From a checkpoint of a small transformer trained on Wikipedia.
Training: 122M tokens, 3736 steps.
Each number is 128 + 24 x the weight over its row's rms, rounded and kept within 0 to 255. Layers, rows and columns count from 0. Numbers have three digits each. The size before them is the row's rms in percent of the matrix's.

# down: layer 6 MLP down (transposed), 256x128, rms 0.405, rows 221-227, columns 0-127
# gate: layer 6 MLP gate, 256x128, rms 0.401, rows 222-228, columns 0-127
# up: layer 6 MLP up, 256x128, rms 0.425, rows 222-228, columns 0-127
down221 096:152106135108116145075139150110088196126126157115157140128117122114132135113148114154154141150084116125144099076128115170075158143128135132118119108081162146095143091152110107129109149140143126138110160134129141122149119164156108140114125141152144151112120152106118099150104092158130105146158132150126109134135151136101098110155182140202157140166130099123127102166147166101116114139114
gate222 096:118071103120123118142136112153127118150118145115143162160141154113122137127182159132132137145121152078116155134115092120129094149163137138123151107054147149135107144138094129078114153130110111127125125154122146153157141175163106119102140087132101124127176138157102126089153158165165157129155123118099094136123162133184114134129138122160132154153092121155163140160140149109157136126153
up222 099:150129139128115093122121097140133103103145138145188165103156113098121185121127110123106159178141117109145123145128087135127162130146131112119122118145142117103076111073114162171137147071132121119147138091176158137121122105149100105117084129128157162116156125128088161130133108119142134096113126126094152098124152135129077134171127177114147133124178142140106141156124098136115109110145
down222 091:075154119179115164149150148155098156135130131146107148179160151128157125125180113076110109138104160130154132153165154109114120133113148127120126105144110108103139156108167103110112103092141110085131108124166110118122167090104147135114128119154130128106154130121123162138164114147165106117151117114071139130148115098165150146141129094162117135087099108133164139130122138152131117181098
gate223 106:171132124141116132168164095159090091162176112117130140120103108127139158151161146122107149143148153113111115103167111141142136170144150113152147121185144126080173122123155141131088143144145122140105104140152138093104129156139145138150168145134108128096179088140131141112151081132119119145072128101184139123146141091120151142133128110136107153131152146163078130092128125154144123125121
up223 103:129124116155154118135077118116137154105128134149096161115148145128138094119121166130102093167142131133153134148158100097104141110132169120145136151129141162157141156141114157147143106141136169141173168171108114144162165159104145078098109100139146132170125110115140100122154153140118138074082144139089121137112160163106095151158137109085117162139115159136169157144151123165128125131130
down223 102:090138092165134152140072139143150133142120120143126144150105169138094100124135149129142093154093124143113134161126158091093147156139093120099130082094159119112126104137128115126099103090110138129115131175090139119139112124142108127147116130126126130137143126138128131078125127112144119095137150113111125082130136124114148178161092129043149154111159082109177183120129122099125120113105
gate224 102:093181127134140132159092132083112107119103169158155166125160150140130126106153093121142129095113118151173122128130129095122143189122128140105158156153136124171179102129117100083110101151135119131108166127130113182102131140122119133082144132136113153143116141163116141127076117151115089113119111148133148123192125134075096165139141134138114115158113122112106142099142117105116133156127
up224 097:124117107110130127132126136077135112070124119105131100152143101144103107109181187170081121126161115163171158140181137130145151087120144137121084084137156156118134110171150121145133125154091131131148140135107152151121162122107139149129149135115129101137116100116153158111111086157155113082104148123155116127143116124142164093108132130118135152140143105173110178139136123098158149138113
down224 104:149123136094138159104151131162084094136110103132146148148062118092123159108114141152107147127141138055116112115135103177123142139113094123120137130089194169134127119117113161161179107116126127142122180078126102156103165092116157166125121100167162111134151151136135128115111167107111138130106127135120099109133138139115126124119168160119103126162136128150112135154129148122111124148142
gate225 104:128121135128152138132153104150110099168117172177088141113160140088132121141158115152102135136079155182152124176180162112114138119079104166144132140139156174155125117115106155116151155128124137098125102102154132119150143118131121119107130172125170107102098112133139170090126130134129133141143115164109103075095161129139129139165127158130151137131147134118152138174082158107132134129130
up225 102:114089116116125146125166135136093131142143116113176113085140115171138124093128137162138131129137106151099190134147092119087108157147112147131171142128148112133122124116156164170081122135127142115127110084128143179122142146145137105147150166119103129141092141140126110120118134124139124142156149146092115096126107116120157149114126178104120068159115114128146115162098087068152110172104
down225 106:122131106183091136083152120140114179152116139117149076116095115146142134133085120103150124151158135148117134150146148169118131079142104128124119133129115092165147119119147117142119082134135151141086141105121139081081134079114133070140138144118141134146122142145173132136084086113160121150126138153101113114131150135143123153128152133134129084170101086121142147072137093129133134142095
gate226 099:138122153125123092130142145113140083105118139099092142160153125083148126134119163107132119165108165102107148116121149087144152158120145095132139118119095104150167106095126105127089104124124079125119083109113160155142169173130119156154134123111093105129141148112131161138167164126145146147153108130115142122138153154154154155160214131173131132130086146155113101140114123115102146119150
up226 103:141126177138108134161138157113154113117125148132140119174150160109137136170149129147104134125117122144113145124136143130143142113124127083126139173141100097162134050095151066135133124124118101139131129138146190130127152156102082131164101155092112142126141147140167129157142145132118115090121118141123138120113158155160120061145148114168121131124064134149104125132122171132118093105135
down226 102:071168129101114104151121128129141128185118117102124124157138119124139148162131122147100139098151165099074095143075159118148097105106165141148128080116128157130170117145156081110124094130117101120189118140148141127116121101151089109094148119127090108147156118127106143110155140109139130153122162119161139115146135133135129120141118082148135109124158163152082140109107136164105165120106
gate227 098:113119068142107131113153093143153106149148125166165130174123155139114116102122152069080148106139113093115154135136111108109103163123127137121107163124153145149130114117143117153141077140146149106065128109130156139133142133142136109173147163136108141099165140127135114125167142150164116166130127123102160115112084145106094141115151126135133130132140130135085098099163129128184152161086
up227 109:088081112116132145114126107148119169144101158132128117123122152135115116094120136094121137129167097105117144099131130143145161163098119085167131131068141149118130148135135079118142167092130113139108089153166136126130133180095166142110127124153088109101123119150080144112142117121110144112091135126184141199134139134134112138105119117105128122129122100089121175103115170154126118127096
down227 100:153167143115174167145142150173111108113116156128129081132096122136140120139125141097110089132128094093141111114081133130150114133150104134158108125133160094156077129154145139122151123121125133112132122139120129125074123148147117153135105170119197153117151103136138066161155118115117135138136150114121088120126096093076114136175094112144098100164125145170132113169162116136127128129116
gate228 098:132108130117064132164170153133157125115142114120124179117117161125119120169138093160100114114161088107134115078118112130176097114133132108146108121124141115162152177133132124140084145174150170151107120097078145076160173116136124109090115135136137150125124158137138121130158126160133108144106107116138129129152127149185155126162113106156127136126094111117161147113176121123144108131125
up228 098:112123137087144131082107177135159124165161143124095115103134099102112119101119119142155105100114123132162088140106138103113156119187146085131091166110117130149070181140142105148145138124113098080118124108133125137139157131172124124109154166107163100133159145151122152140134110133136128116133143096099147142149122124150169127093103099128103126139097141125144159141091130128175153098087